config.toml
n_layer = 15
norm_place = "pre"
lr_mult_qkv = 0.7
final_lr_fraction = 0.0
batch_tokens = 32768
Each number is 200 + 30 x the weight over its row's rms, rounded and kept within 0 to 999. Layers, rows and columns count from 0. The size before them is the row's rms in percent of the matrix's.

# layer 7 attention value, 96x192, rms 0.046, rows 14-31, columns 48-95
092,203,217,168,242,177,235,173,174,170,176,205,179,217,209,197,246,225,222,200,203,127,181,179,198,205,205,213,203,197,202,209,176,166,269,227,216,225,244,145,215,217,186,187,189,199,201,223,220
094,187,190,208,200,204,200,193,223,205,206,138,163,145,209,205,196,201,206,182,304,167,200,215,188,221,129,190,208,230,155,201,179,183,205,204,188,241,214,231,201,182,204,172,227,192,193,215,227
093,186,211,174,183,225,230,130,198,193,187,209,192,198,218,170,141,171,222,212,174,230,183,226,238,206,207,205,208,212,199,213,192,228,198,239,214,198,179,153,256,169,206,243,241,217,229,217,198
091,222,155,190,222,205,194,181,209,181,201,274,204,184,232,243,178,249,166,187,178,168,240,206,190,224,177,164,178,161,229,274,241,177,196,223,173,211,208,228,146,166,200,213,142,159,184,164,221
090,219,221,225,214,179,205,207,183,205,138,217,214,185,127,173,190,237,166,196,166,158,194,211,183,165,180,173,198,169,178,156,206,160,204,197,184,164,179,228,147,159,217,204,192,198,238,189,187
099,134,135,242,201,234,212,201,200,188,198,207,197,233,223,193,191,226,192,257,143,187,143,171,144,209,195,237,233,227,172,213,133,226,205,189,156,250,169,218,184,179,172,250,185,219,178,218,242
101,242,198,193,268,242,214,162,246,179,172,187,210,232,203,182,205,216,218,196,150,235,205,215,201,258,215,190,208,172,215,170,220,169,196,183,206,118,208,155,191,127,214,230,225,169,201,123,215
092,171,204,223,208,196,198,181,202,210,219,228,203,201,194,180,184,251,230,227,180,225,223,180,234,190,202,262,211,214,227,154,160,223,176,196,236,222,189,176,211,230,224,164,203,224,239,224,185
092,175,206,164,207,140,146,242,166,183,174,198,199,248,191,210,231,194,263,251,242,202,209,208,179,199,217,197,170,221,213,188,200,206,211,208,165,188,279,171,204,118,193,181,167,203,183,204,191
097,206,250,216,203,200,234,166,195,200,232,205,268,184,239,267,218,182,201,204,138,201,237,159,206,210,187,322,221,173,223,208,173,174,239,152,198,224,156,154,190,218,229,237,214,204,186,177,187
093,157,200,234,232,194,256,139,201,161,205,183,217,163,162,210,217,206,230,236,202,224,181,168,245,167,220,230,206,232,187,200,134,214,187,261,218,215,223,214,224,218,189,175,239,203,243,206,262
093,223,246,193,212,166,214,162,191,283,150,214,223,179,209,185,217,231,283,160,201,247,220,176,151,210,215,246,201,237,203,258,211,166,220,178,212,207,252,160,226,172,211,151,193,186,188,183,210
087,180,173,184,236,150,212,198,211,226,146,229,251,176,173,178,220,157,195,185,195,214,196,210,249,195,277,187,189,202,182,261,186,239,150,172,160,226,230,191,174,212,200,175,188,206,181,193,229
099,236,253,190,250,233,235,180,210,185,159,207,182,150,203,184,174,221,188,245,224,152,197,206,217,214,241,238,181,193,183,277,251,162,188,218,164,113,168,175,194,170,197,161,230,194,233,169,227
093,239,219,156,236,188,157,214,195,167,265,169,135,165,224,198,206,228,192,206,174,198,206,173,186,145,263,172,143,169,204,179,219,201,180,208,151,213,200,245,200,190,201,233,226,215,175,186,232
096,197,197,212,161,182,208,192,179,231,201,240,211,210,192,148,183,182,162,196,261,162,214,194,173,221,207,155,223,191,213,153,211,136,233,216,249,181,254,214,209,173,180,154,173,212,210,170,230
091,211,215,215,179,217,223,160,232,191,163,176,228,209,200,271,211,248,191,148,160,198,229,207,198,172,178,178,200,195,150,211,222,204,148,186,206,182,199,145,219,164,231,196,166,184,224,210,190
092,152,210,251,244,256,210,159,183,189,163,185,216,215,164,179,238,146,132,182,282,229,214,203,231,237,217,161,189,230,214,188,225,153,153,215,175,225,223,147,185,123,186,157,167,197,181,173,187
# layer 7 attention output (transposed), 192x192, rms 0.0714, rows 14-31,46-63, columns 48-95
092,217,182,170,212,222,187,225,186,208,195,172,243,221,170,154,154,205,192,192,197,219,230,229,216,201,233,182,185,191,230,123,178,189,160,184,166,225,235,271,144,209,212,189,196,276,162,188,146
089,173,212,162,260,193,255,199,224,209,214,177,266,154,187,238,182,213,179,226,235,218,180,213,203,167,199,211,203,165,234,216,255,211,240,191,267,137,169,186,210,202,243,206,189,178,188,238,174
086,213,192,244,208,173,193,189,227,168,237,148,173,234,114,207,218,204,165,198,161,235,194,186,192,195,159,215,202,181,235,246,194,174,178,163,182,176,239,205,174,224,212,166,223,172,216,133,196
087,194,173,223,151,207,185,156,163,203,161,177,250,161,157,216,164,191,192,166,159,174,187,184,214,260,196,170,215,278,219,186,190,165,216,167,213,195,138,236,191,195,235,211,203,192,192,231,190
084,203,194,224,187,175,161,218,222,233,283,199,221,162,191,210,189,182,219,172,286,223,176,169,206,197,173,199,150,205,159,210,190,186,158,191,220,164,194,223,210,217,233,213,206,183,193,220,254
085,233,216,224,184,198,154,211,225,256,218,201,199,128,172,176,178,249,190,173,159,179,249,193,184,185,265,185,235,233,143,201,187,171,165,195,189,163,187,185,191,177,220,156,222,188,265,194,186
094,155,214,231,165,172,211,183,137,192,163,222,290,206,249,147,211,212,196,192,218,177,224,213,216,222,202,191,212,226,140,183,179,206,207,222,227,259,222,244,230,207,202,213,229,235,170,193,200
094,225,146,194,187,172,228,183,174,223,238,233,217,163,226,147,173,190,208,137,221,152,206,238,161,233,247,221,162,236,223,200,223,221,222,172,183,244,210,276,187,227,173,213,219,217,201,160,236
093,240,201,204,214,209,220,191,198,195,182,225,207,204,148,137,177,212,198,186,181,222,200,179,190,182,209,200,239,183,217,200,192,168,182,237,210,164,147,220,166,224,215,210,165,164,225,242,253
091,226,195,166,167,227,175,190,180,216,243,200,207,223,156,194,203,219,199,162,209,242,234,203,144,181,158,169,168,188,248,168,216,219,155,196,234,187,203,254,217,205,153,239,208,184,212,179,192
092,186,191,160,146,182,168,245,167,184,208,181,162,198,231,222,158,166,160,181,165,235,201,224,240,221,224,231,164,209,206,197,189,251,227,216,219,265,259,202,160,215,178,208,185,195,195,246,166
085,176,208,195,198,263,193,240,216,209,189,222,224,195,185,164,148,175,189,239,202,228,238,168,194,177,211,184,212,161,241,172,254,222,222,238,182,180,198,186,243,155,204,182,132,212,232,228,204
082,240,233,219,171,218,146,270,199,204,169,178,206,221,221,197,254,219,184,211,164,208,115,163,226,212,180,156,165,155,155,239,205,176,236,169,191,179,266,199,217,231,230,208,166,252,149,196,193
086,249,210,219,205,146,162,265,184,212,232,158,194,223,174,211,165,183,201,190,217,194,250,214,183,254,206,204,145,233,182,215,233,270,213,164,139,244,225,181,176,161,154,247,166,222,202,155,186
093,208,188,207,203,201,225,213,197,129,171,277,221,245,197,102,172,194,189,186,200,247,225,210,145,175,225,172,247,186,251,207,210,195,173,170,203,271,186,222,218,177,179,221,196,192,200,166,201
083,213,209,198,236,241,181,239,240,207,169,238,160,162,204,211,209,155,188,190,197,187,154,216,209,194,167,195,189,186,183,254,200,207,234,201,213,243,215,215,129,185,209,196,187,255,232,198,178
092,172,209,234,227,195,206,202,233,187,210,130,187,239,209,180,220,229,235,193,248,237,175,209,209,251,186,188,154,218,184,206,181,220,171,177,230,157,185,207,279,218,183,202,229,220,208,169,160
091,221,184,166,169,190,208,225,179,161,199,184,180,200,204,203,181,212,206,222,175,237,161,235,187,212,246,171,176,180,203,239,181,216,230,185,224,205,117,212,193,214,247,184,206,217,225,196,220
101,204,204,210,192,214,214,255,245,184,209,254,170,213,184,252,218,185,236,226,167,189,155,218,202,190,219,195,212,131,183,186,305,225,232,204,179,164,212,197,256,211,252,194,204,190,216,180,219
099,205,199,221,154,189,138,255,204,231,270,234,171,209,183,206,210,125,193,207,168,228,206,171,247,195,210,215,179,187,214,223,201,186,215,255,201,185,158,256,148,188,212,210,222,168,178,175,229
094,219,231,167,218,203,190,186,200,230,229,159,193,173,178,244,209,230,233,241,131,187,231,213,183,248,230,210,225,161,238,163,249,200,197,182,189,153,241,194,120,221,198,183,231,149,147,273,174
097,212,278,227,224,222,203,205,213,219,187,255,153,188,205,173,176,109,246,230,176,221,160,206,227,281,159,235,163,195,183,215,249,220,206,202,199,220,274,235,220,239,169,220,182,182,226,225,222
095,259,190,193,203,224,190,187,203,208,264,204,208,233,184,187,177,212,145,216,195,193,214,240,181,186,199,176,196,201,142,186,232,203,194,176,213,224,217,222,241,185,152,252,198,183,216,165,158
109,187,207,205,249,149,223,199,190,188,257,163,201,208,263,203,183,169,172,206,205,263,196,182,223,174,188,139,205,239,223,187,194,160,172,153,172,166,208,214,240,219,174,201,214,211,132,186,259
106,203,163,215,166,228,199,197,225,179,210,216,120,205,245,214,202,157,146,198,267,190,159,188,231,227,168,200,154,190,226,176,185,233,174,182,212,192,226,208,202,228,228,222,189,190,205,202,206
089,209,214,164,238,230,238,201,197,180,151,202,135,189,243,197,214,247,190,150,199,188,247,189,201,164,228,192,272,180,220,249,143,126,171,242,183,154,201,221,191,212,162,207,163,207,220,208,243
100,182,165,149,165,224,256,167,204,217,157,240,244,172,200,230,279,229,189,240,132,191,179,218,216,219,184,216,239,261,215,240,267,217,214,242,248,152,174,194,195,206,200,234,199,161,175,163,176
101,256,228,281,214,179,211,218,230,125,215,243,233,201,159,235,150,196,210,173,154,272,190,238,201,209,150,214,166,234,283,173,224,210,190,195,217,160,196,165,156,189,189,228,209,191,236,244,204
102,193,192,192,210,202,159,191,159,201,138,197,155,233,189,150,264,230,185,210,205,164,284,202,212,211,154,178,247,183,171,188,221,205,192,154,200,184,182,142,194,180,220,229,227,244,185,193,168
109,215,189,217,248,177,181,166,160,182,199,205,139,204,207,189,206,198,192,242,170,139,163,191,158,158,205,206,231,206,235,246,231,230,157,219,181,162,172,226,245,219,212,248,205,196,176,216,225
095,206,203,198,233,208,227,215,221,204,238,200,234,176,181,233,166,244,186,240,226,225,213,214,186,190,161,205,212,217,250,162,192,217,193,227,182,202,244,176,227,201,202,196,199,138,166,220,155
105,174,213,190,156,205,178,138,189,172,220,193,214,213,139,201,206,177,197,167,142,194,104,205,206,146,188,169,230,145,179,164,210,200,131,192,182,226,196,193,221,201,219,242,213,192,191,238,191
099,127,227,207,162,200,208,190,146,203,184,180,241,216,189,211,150,196,207,193,222,159,214,217,216,219,173,213,192,232,184,237,165,193,189,201,197,164,186,219,237,234,223,186,148,180,221,185,186
106,223,166,153,270,183,245,162,170,206,240,203,142,213,236,172,226,214,193,193,109,193,176,198,191,235,180,246,168,219,235,136,235,238,184,191,186,203,190,233,233,194,206,173,182,190,217,215,226
092,245,237,220,221,211,212,206,155,251,216,245,137,169,221,158,184,142,193,237,159,195,229,217,201,188,246,220,206,168,231,204,197,185,205,248,201,203,211,210,213,198,200,163,169,180,223,259,238
096,199,184,223,220,200,206,183,190,186,196,206,160,212,159,210,151,211,203,152,203,202,239,186,193,169,212,206,250,164,216,227,206,218,207,201,255,191,186,200,157,159,211,246,121,157,219,270,157
# layer 7 attention query, 192x192, rms 0.0446, rows 64-94,96-125, columns 48-95
111,180,156,165,136,202,240,177,224,197,222,218,180,192,225,185,146,178,237,240,218,173,216,186,192,185,212,198,168,243,194,159,197,200,191,232,193,218,219,214,176,221,138,198,148,184,187,194,215
099,202,225,213,217,147,191,213,228,195,208,211,183,178,169,196,186,145,148,223,210,172,181,202,213,191,228,213,182,186,191,247,161,197,220,204,193,167,160,198,141,214,181,208,186,218,251,240,166
092,190,198,202,193,243,196,204,217,180,270,195,182,215,202,170,170,261,192,221,223,174,236,221,171,190,261,199,182,247,144,183,180,178,221,220,193,189,230,259,231,184,147,221,196,186,230,198,192
095,182,220,200,157,245,183,205,221,145,232,201,230,179,182,188,248,230,172,172,179,203,235,231,190,198,196,201,171,201,218,187,194,203,186,222,212,237,229,263,270,130,185,265,214,211,184,168,208
090,152,186,193,161,197,197,210,213,183,212,231,242,132,136,185,181,256,163,163,239,253,226,222,194,220,185,177,234,170,144,251,223,214,186,239,211,178,238,188,263,185,203,168,173,161,201,239,187
103,223,166,243,217,153,220,205,217,195,249,172,167,220,197,217,226,256,119,198,170,184,224,195,235,165,231,170,147,241,209,225,224,237,206,189,131,212,130,163,184,201,207,201,197,215,234,224,156
107,167,199,211,237,191,198,204,186,214,200,211,141,198,172,188,160,182,252,192,143,154,150,228,153,228,179,178,215,160,217,218,248,270,174,176,158,194,196,154,185,225,208,228,217,180,198,223,207
113,179,238,201,207,213,198,223,218,263,192,200,207,175,191,248,150,173,250,204,180,176,177,199,199,190,261,255,203,213,216,241,253,208,240,186,240,167,217,192,141,224,240,185,179,167,282,211,192
108,133,210,233,181,144,179,197,198,208,192,196,205,160,215,192,136,131,175,208,202,200,193,242,218,200,163,154,180,194,163,170,218,225,217,225,208,207,178,199,193,167,180,220,197,175,245,224,202
100,204,207,176,227,173,211,179,212,221,204,224,231,214,193,216,193,170,229,200,197,201,141,202,170,183,222,164,159,179,218,250,223,248,270,153,152,148,198,186,163,226,167,229,219,210,213,204,180
104,167,194,194,163,255,200,195,225,219,193,193,208,183,162,181,155,245,196,196,201,199,244,198,157,208,177,216,255,146,177,199,188,167,224,216,209,187,239,235,253,196,167,198,220,182,173,170,222
101,192,141,218,217,193,252,196,124,229,188,203,219,215,232,200,211,213,217,240,192,224,225,219,194,207,212,239,232,225,156,224,186,158,166,202,224,213,178,192,209,167,250,227,189,173,180,243,272
107,148,167,192,238,218,211,276,155,223,210,190,192,233,201,234,226,264,157,226,230,224,182,132,208,214,229,217,243,199,210,180,210,183,181,196,209,180,218,237,167,276,227,232,243,185,261,191,201
106,140,172,250,240,172,188,250,162,207,237,208,193,231,160,185,161,179,206,197,217,199,204,178,190,142,219,189,208,189,269,202,199,215,205,159,265,235,220,161,188,232,231,165,172,224,227,230,156
102,173,176,219,156,211,174,232,209,215,224,222,221,152,154,233,211,224,170,211,217,214,245,203,203,205,206,178,180,189,188,207,161,170,194,188,221,177,224,266,215,243,136,208,228,223,211,175,229
103,226,198,228,233,193,189,226,171,188,231,224,183,215,208,194,128,201,233,181,195,186,191,189,139,214,131,181,173,214,219,176,144,215,165,177,231,245,173,210,226,159,194,204,237,227,246,229,180
101,225,189,230,233,145,169,211,195,170,131,203,237,245,162,184,197,121,227,165,232,177,202,205,243,186,152,180,200,204,184,176,114,203,165,198,214,198,127,157,200,184,171,186,152,231,237,185,199
094,204,148,211,181,223,197,221,182,195,185,175,214,141,216,213,222,198,174,163,178,199,220,195,240,178,197,194,166,133,230,198,242,179,236,210,206,197,184,200,199,240,220,213,270,217,196,197,172
088,226,187,109,198,171,213,210,157,188,156,249,191,246,220,188,190,165,178,226,138,183,155,205,192,156,182,214,173,175,229,199,237,188,237,199,156,232,212,160,188,252,180,222,239,171,241,235,206
097,243,234,182,199,197,213,198,279,228,183,233,218,232,242,208,211,186,222,245,219,210,178,185,194,171,188,180,197,218,232,184,250,217,171,193,194,238,254,207,181,201,210,230,114,210,232,214,218
085,221,153,157,180,209,255,193,225,225,188,190,193,243,218,227,209,198,267,198,236,188,203,240,204,219,251,222,231,218,179,179,181,187,158,279,190,223,241,252,204,252,241,200,234,223,192,181,244
102,206,216,167,152,207,182,201,218,197,186,212,261,206,139,240,155,196,222,209,228,197,194,198,190,227,207,159,195,197,199,227,241,173,261,219,185,213,206,205,280,174,247,223,198,180,147,195,225
093,210,181,216,133,217,265,192,191,206,219,175,193,212,205,252,181,180,169,187,187,210,249,138,192,183,198,191,276,231,216,214,234,215,210,222,257,203,225,226,204,202,192,210,155,159,164,238,146
106,203,180,169,188,204,177,192,237,141,182,179,177,217,222,206,239,176,232,201,213,175,171,228,241,195,207,189,192,214,242,210,135,230,174,201,187,210,185,236,224,181,216,172,207,215,199,181,245
103,190,209,197,231,205,228,201,174,150,156,244,229,220,155,169,164,167,156,193,141,180,156,213,234,145,213,212,198,244,224,210,264,233,201,198,183,244,211,165,251,151,258,231,170,208,256,227,216
108,164,177,201,168,187,222,151,136,163,168,238,161,184,236,150,230,177,177,171,207,194,267,184,278,145,185,205,260,204,223,222,213,225,221,210,204,248,215,197,224,178,184,229,240,208,232,206,216
087,152,183,169,186,144,221,164,162,208,208,212,185,216,240,196,136,228,233,113,198,210,155,230,197,184,238,167,156,191,225,235,205,226,213,212,163,206,208,178,182,168,236,199,239,191,184,187,232
118,155,198,265,230,157,220,220,272,196,192,222,192,234,227,224,193,250,191,223,186,189,204,268,187,237,209,251,240,184,222,185,173,156,186,241,257,193,203,199,205,199,225,191,184,190,200,192,196
110,212,180,117,170,234,189,223,229,216,227,192,168,167,209,223,193,224,177,184,241,208,202,176,191,193,197,182,169,211,219,217,190,167,213,201,178,240,250,219,228,149,238,191,233,179,171,174,199
102,223,203,211,134,192,170,212,164,173,184,192,182,208,204,176,202,199,183,230,182,233,221,172,207,188,218,222,195,184,201,236,227,176,152,177,210,210,158,261,203,232,132,209,266,208,203,178,242
107,192,189,171,210,192,253,235,210,191,193,188,170,195,208,166,175,229,143,161,227,159,161,219,214,146,197,159,181,167,249,158,285,216,217,282,220,205,189,227,190,245,246,216,241,258,210,210,235
102,223,174,180,207,227,169,161,257,173,185,201,197,222,160,244,212,148,200,260,182,210,199,150,185,187,138,204,178,183,178,234,139,200,212,232,148,178,257,263,236,187,185,229,169,238,185,256,206
104,222,218,198,215,183,199,223,197,231,198,207,184,253,180,177,200,160,220,196,189,167,147,186,166,148,206,228,179,192,210,222,213,204,184,187,219,224,168,129,145,277,225,196,193,207,214,171,162
092,212,179,158,181,270,189,264,235,174,188,221,196,251,215,185,243,188,169,252,237,178,185,217,241,279,199,210,204,179,165,215,157,172,231,170,119,163,220,201,231,209,186,168,166,205,187,256,165
115,221,220,210,179,237,161,199,250,183,181,139,199,174,163,229,203,178,199,190,221,231,225,220,199,181,185,185,193,185,192,240,190,196,179,197,205,203,203,276,214,182,181,168,165,219,169,175,172
097,242,226,189,169,206,229,211,142,172,129,148,237,216,178,232,197,227,198,204,212,225,161,214,202,206,212,227,247,206,221,220,199,189,203,186,202,124,142,199,235,174,176,222,190,213,204,176,212
108,229,241,208,198,141,159,191,145,197,219,214,246,214,150,196,221,241,232,215,176,187,210,200,252,218,179,219,186,156,207,169,192,195,205,189,190,202,181,191,165,245,226,267,187,222,176,203,182
111,184,261,175,208,170,195,203,222,223,175,170,169,163,192,182,176,174,224,270,163,207,152,172,230,238,235,180,104,198,174,230,239,185,172,212,225,188,183,188,130,229,178,188,219,200,218,226,166
108,215,197,192,222,174,187,206,160,206,186,215,184,215,152,136,239,179,226,200,234,190,124,235,172,173,201,196,189,205,156,212,161,221,174,181,234,223,258,166,191,210,192,134,183,197,201,229,183
113,189,162,223,214,159,138,193,243,221,222,225,171,211,209,207,165,227,182,192,169,192,137,188,209,268,273,200,169,215,134,197,193,175,224,247,158,223,211,201,181,192,203,209,195,194,187,240,245
114,227,221,202,222,184,180,167,185,247,229,222,182,191,277,235,232,246,200,151,143,135,220,198,239,182,222,205,199,198,193,223,256,233,196,220,223,224,222,136,140,230,224,154,196,219,210,140,228
120,191,147,197,179,261,221,235,244,168,212,244,201,168,237,214,202,258,202,143,219,237,200,200,170,265,220,227,234,214,224,170,174,177,201,144,203,201,209,222,242,198,199,179,209,230,174,159,179
110,168,209,181,261,195,200,167,228,211,190,223,180,202,170,161,221,176,161,214,254,177,179,163,207,153,197,222,155,217,252,190,237,175,150,189,144,216,222,213,183,235,231,232,206,236,249,185,209
103,204,219,116,200,186,195,215,211,157,168,233,202,235,237,220,209,188,243,125,214,166,211,228,225,175,162,166,204,194,184,206,210,236,203,155,198,220,234,211,220,225,265,176,185,216,241,218,204
105,251,237,231,160,229,193,176,212,197,212,210,197,248,156,253,173,243,232,217,183,217,203,150,180,215,232,229,190,178,213,186,179,215,198,143,216,157,201,205,172,171,187,205,224,173,253,242,247
118,157,211,208,229,157,209,209,184,226,176,244,187,195,205,171,216,145,236,207,181,223,178,191,166,180,232,263,158,218,228,185,208,209,218,201,222,166,195,162,278,196,171,234,244,224,207,186,227
113,188,195,184,179,205,187,201,171,234,219,217,158,266,135,159,235,227,174,200,172,219,183,144,218,196,187,205,152,198,239,208,191,215,223,262,186,188,188,288,195,208,247,240,169,242,169,175,203
099,191,189,195,213,152,153,146,187,219,250,214,241,249,207,155,170,194,162,188,187,215,164,250,192,134,174,185,184,213,224,183,171,212,206,153,237,244,192,145,179,207,156,214,256,164,211,181,160
092,217,169,242,160,157,229,169,235,173,210,212,226,198,213,170,209,190,204,215,227,211,186,262,158,211,183,177,217,188,201,237,222,134,174,186,240,220,156,180,220,179,234,145,200,166,197,202,195
105,214,174,214,163,144,204,226,169,232,215,199,191,211,197,194,136,252,227,198,214,191,183,202,190,158,189,222,201,254,218,262,227,256,221,222,235,257,187,198,138,259,215,185,250,195,238,181,206
094,197,240,214,233,196,182,160,243,170,226,136,198,227,190,208,147,211,234,217,196,154,221,235,124,193,231,192,188,236,198,238,170,207,162,216,252,182,184,217,217,222,211,144,118,157,203,219,212
104,210,198,193,152,253,213,194,195,193,183,176,211,201,224,258,236,238,238,197,240,176,297,222,181,202,188,208,221,221,225,192,202,208,252,170,161,183,195,234,255,143,196,232,194,252,179,232,238
107,201,225,238,214,205,154,220,215,199,242,206,181,150,159,224,166,224,167,275,183,194,233,171,213,191,228,208,211,178,224,151,171,218,185,213,218,205,236,221,213,179,224,137,237,213,237,190,164
103,166,190,182,234,235,154,174,250,192,243,181,159,223,211,202,205,222,166,250,225,241,223,229,203,187,194,220,229,150,215,243,204,186,184,235,189,203,159,222,244,191,215,196,207,194,132,170,147
111,173,202,203,140,261,256,161,254,183,197,232,201,230,160,174,226,194,244,181,207,222,222,199,179,234,205,193,239,153,191,262,178,241,237,161,226,161,162,166,256,206,190,230,208,244,164,215,190
113,172,240,201,207,206,162,155,176,173,238,222,190,224,173,159,164,158,185,175,169,214,174,155,218,117,210,209,177,213,264,237,175,148,171,192,206,150,194,184,257,283,231,160,173,183,260,227,206
115,210,193,245,193,237,188,253,243,223,195,122,207,259,233,207,244,168,184,191,196,135,198,194,233,220,208,167,230,261,231,184,259,161,238,207,236,200,161,273,208,197,142,207,224,186,199,158,228
100,178,207,181,148,203,195,214,223,231,197,183,182,212,189,213,159,199,203,204,181,155,152,229,242,167,268,151,195,230,240,171,200,185,222,192,161,202,175,192,228,233,242,188,168,181,195,180,235
107,209,225,208,142,211,197,197,134,220,268,195,182,203,200,210,233,235,216,180,156,192,181,192,229,168,239,196,253,233,138,201,215,209,204,188,204,192,175,221,218,230,197,224,176,132,140,201,165
111,183,146,150,216,246,192,236,192,209,182,176,238,154,224,275,179,110,209,184,188,247,243,200,171,253,254,200,199,206,190,220,221,198,177,164,204,205,191,162,207,205,218,208,244,201,190,264,212
110,237,220,171,171,179,161,160,148,115,203,197,217,206,181,228,189,176,184,186,209,243,159,182,239,225,231,222,227,198,180,170,183,232,227,228,208,170,213,144,190,191,194,232,192,174,207,255,209
# layer 7 attention key, 96x192, rms 0.0473, rows 32-61, columns 48-95
096,225,186,193,145,272,195,198,202,191,213,210,221,177,216,281,209,212,144,188,202,161,229,244,267,203,274,216,219,172,234,182,222,248,135,186,208,237,193,226,197,183,186,189,168,251,178,205,225
096,193,191,207,221,166,198,188,209,171,181,197,197,189,185,221,201,197,241,184,210,176,225,186,195,222,203,201,203,177,170,218,217,198,151,221,135,177,237,179,210,196,189,230,236,154,234,215,158
094,199,203,140,183,228,167,233,243,212,177,187,198,202,218,217,227,192,166,198,211,208,204,227,177,219,215,201,234,174,271,232,204,241,171,184,272,201,181,256,229,211,174,159,161,195,210,177,201
114,232,164,162,186,251,261,236,225,174,221,207,174,173,212,223,237,196,238,217,219,230,209,225,206,164,276,229,185,196,219,170,147,231,220,202,214,157,217,209,231,147,185,209,227,192,167,215,241
107,192,172,186,141,231,189,194,221,159,203,253,209,181,200,172,201,217,197,185,239,212,224,227,162,232,148,231,237,174,198,194,198,224,170,193,235,194,258,234,200,229,173,219,217,202,185,192,238
101,163,175,187,168,212,144,236,217,176,229,205,187,153,179,186,195,220,180,272,192,163,166,243,188,150,201,186,184,177,201,229,256,239,177,210,229,271,157,186,166,227,194,168,231,200,233,165,170
101,246,221,206,228,222,214,154,184,196,121,189,164,219,219,197,219,158,221,140,169,222,158,192,204,225,213,169,178,166,194,217,227,182,177,249,164,239,183,121,183,194,241,251,199,198,201,203,233
104,130,223,209,215,217,204,189,197,206,150,197,197,228,214,231,187,191,248,206,186,173,256,255,252,244,230,169,214,244,175,171,245,178,137,173,215,175,240,231,184,196,169,173,162,185,204,203,208
106,208,229,270,251,183,214,201,183,239,242,191,217,216,199,198,196,166,210,204,173,197,187,144,176,223,241,162,213,191,259,258,228,177,155,216,180,237,186,115,142,173,226,196,236,227,190,169,204
101,202,180,215,186,200,219,175,182,182,229,211,225,193,196,219,197,227,224,227,194,176,161,258,204,245,159,184,216,169,196,200,230,212,197,146,186,217,222,217,242,195,172,224,236,159,212,231,247
098,211,224,258,243,209,175,178,191,198,248,216,197,152,182,149,242,198,238,219,127,196,167,146,232,180,205,194,193,211,126,221,221,178,202,233,172,227,218,170,146,217,162,210,204,216,239,202,196
102,207,280,224,186,227,169,222,208,200,229,176,174,180,193,160,212,205,198,189,241,222,205,187,220,230,216,205,169,203,208,147,173,232,207,241,130,176,202,213,251,146,162,174,222,216,192,166,230
105,197,150,228,193,255,231,193,215,180,191,214,234,190,243,234,236,210,174,173,168,215,212,245,235,246,249,249,158,212,202,165,193,191,179,164,220,194,242,218,175,195,164,198,150,235,241,173,201
102,245,173,217,210,230,213,236,218,152,104,164,222,151,257,216,183,217,204,227,200,251,167,169,226,195,167,166,256,241,178,219,218,218,213,231,185,194,218,200,262,182,207,206,194,207,236,186,264
109,151,191,167,161,164,215,194,212,227,165,217,180,212,162,177,200,224,211,234,213,176,206,214,187,225,181,178,225,232,210,211,227,181,189,204,156,218,219,143,184,204,230,196,198,183,274,159,166
103,180,199,209,247,158,185,190,208,227,172,199,172,209,231,172,171,203,232,190,212,225,201,191,180,176,200,180,155,173,184,211,182,199,200,193,181,235,214,188,158,163,213,166,252,169,177,196,186
093,201,162,173,160,186,243,256,194,192,196,206,176,201,197,145,251,227,196,175,174,207,197,136,214,216,184,217,248,193,211,212,172,225,184,169,252,152,244,216,205,205,231,187,251,158,173,215,168
093,169,200,184,211,183,191,225,193,228,260,198,205,179,221,204,140,171,218,168,131,167,172,197,213,182,161,181,210,210,217,212,117,202,152,248,209,237,154,194,149,249,196,162,255,209,216,213,183
099,180,219,247,241,130,222,181,201,167,194,204,217,217,164,196,191,154,250,217,162,193,150,191,191,217,251,167,167,199,191,196,210,128,203,200,208,207,169,163,257,154,210,194,231,193,158,232,221
102,218,205,212,196,203,221,214,217,245,229,198,165,192,219,176,107,166,248,204,208,232,189,172,167,199,221,194,184,173,208,207,254,153,206,245,236,191,140,171,235,263,208,226,160,249,234,197,193
091,157,186,184,149,279,241,195,199,187,216,223,203,312,249,180,208,190,195,201,262,186,188,198,165,251,200,162,276,214,216,200,187,232,206,160,229,200,228,210,204,129,220,197,215,209,233,179,213
108,186,121,203,226,217,229,266,271,244,230,221,233,194,245,172,247,200,218,263,222,235,167,177,223,217,202,165,166,199,206,195,180,160,156,249,208,223,194,232,233,258,133,150,212,195,162,188,161
106,292,191,152,174,259,258,207,191,218,213,225,206,199,224,244,207,190,220,212,219,202,176,133,194,155,198,169,206,215,197,158,163,227,176,177,216,205,217,239,246,234,152,204,246,233,156,244,268
117,171,135,104,215,227,228,219,208,218,194,236,165,211,211,225,195,207,187,210,210,212,192,226,190,214,191,215,186,218,172,178,164,274,155,188,197,229,181,267,215,215,174,200,206,233,181,215,177
109,185,234,135,160,198,196,205,207,144,196,212,163,174,222,256,252,141,183,220,204,168,235,206,212,167,238,246,190,195,183,213,210,163,155,244,214,210,246,181,157,186,201,174,187,218,209,174,186
135,200,209,167,177,203,157,190,207,209,244,241,216,195,223,213,184,225,159,251,196,229,311,213,218,238,203,222,261,214,206,187,194,153,197,182,207,238,224,211,219,141,160,157,189,212,129,145,247
129,191,227,262,208,165,187,160,214,208,214,193,195,250,232,196,184,184,186,185,207,172,154,210,204,213,208,145,174,152,137,214,245,156,185,188,161,235,211,166,179,229,228,160,230,170,226,260,177
109,209,200,201,215,226,158,185,201,220,205,164,226,226,177,161,223,183,148,231,230,182,215,143,223,201,185,131,196,144,233,235,253,175,202,276,223,203,230,196,191,227,186,216,226,200,196,178,192
105,188,218,221,213,236,192,215,220,183,197,237,167,226,207,243,234,217,240,223,215,236,187,237,194,156,230,240,210,210,207,224,180,182,149,150,212,208,160,197,196,218,178,244,173,170,161,246,222
105,222,214,196,148,200,161,166,166,211,174,196,190,196,170,179,199,215,164,154,215,172,147,219,279,146,173,174,159,225,236,171,213,166,195,190,220,188,180,177,183,182,177,226,200,170,230,281,231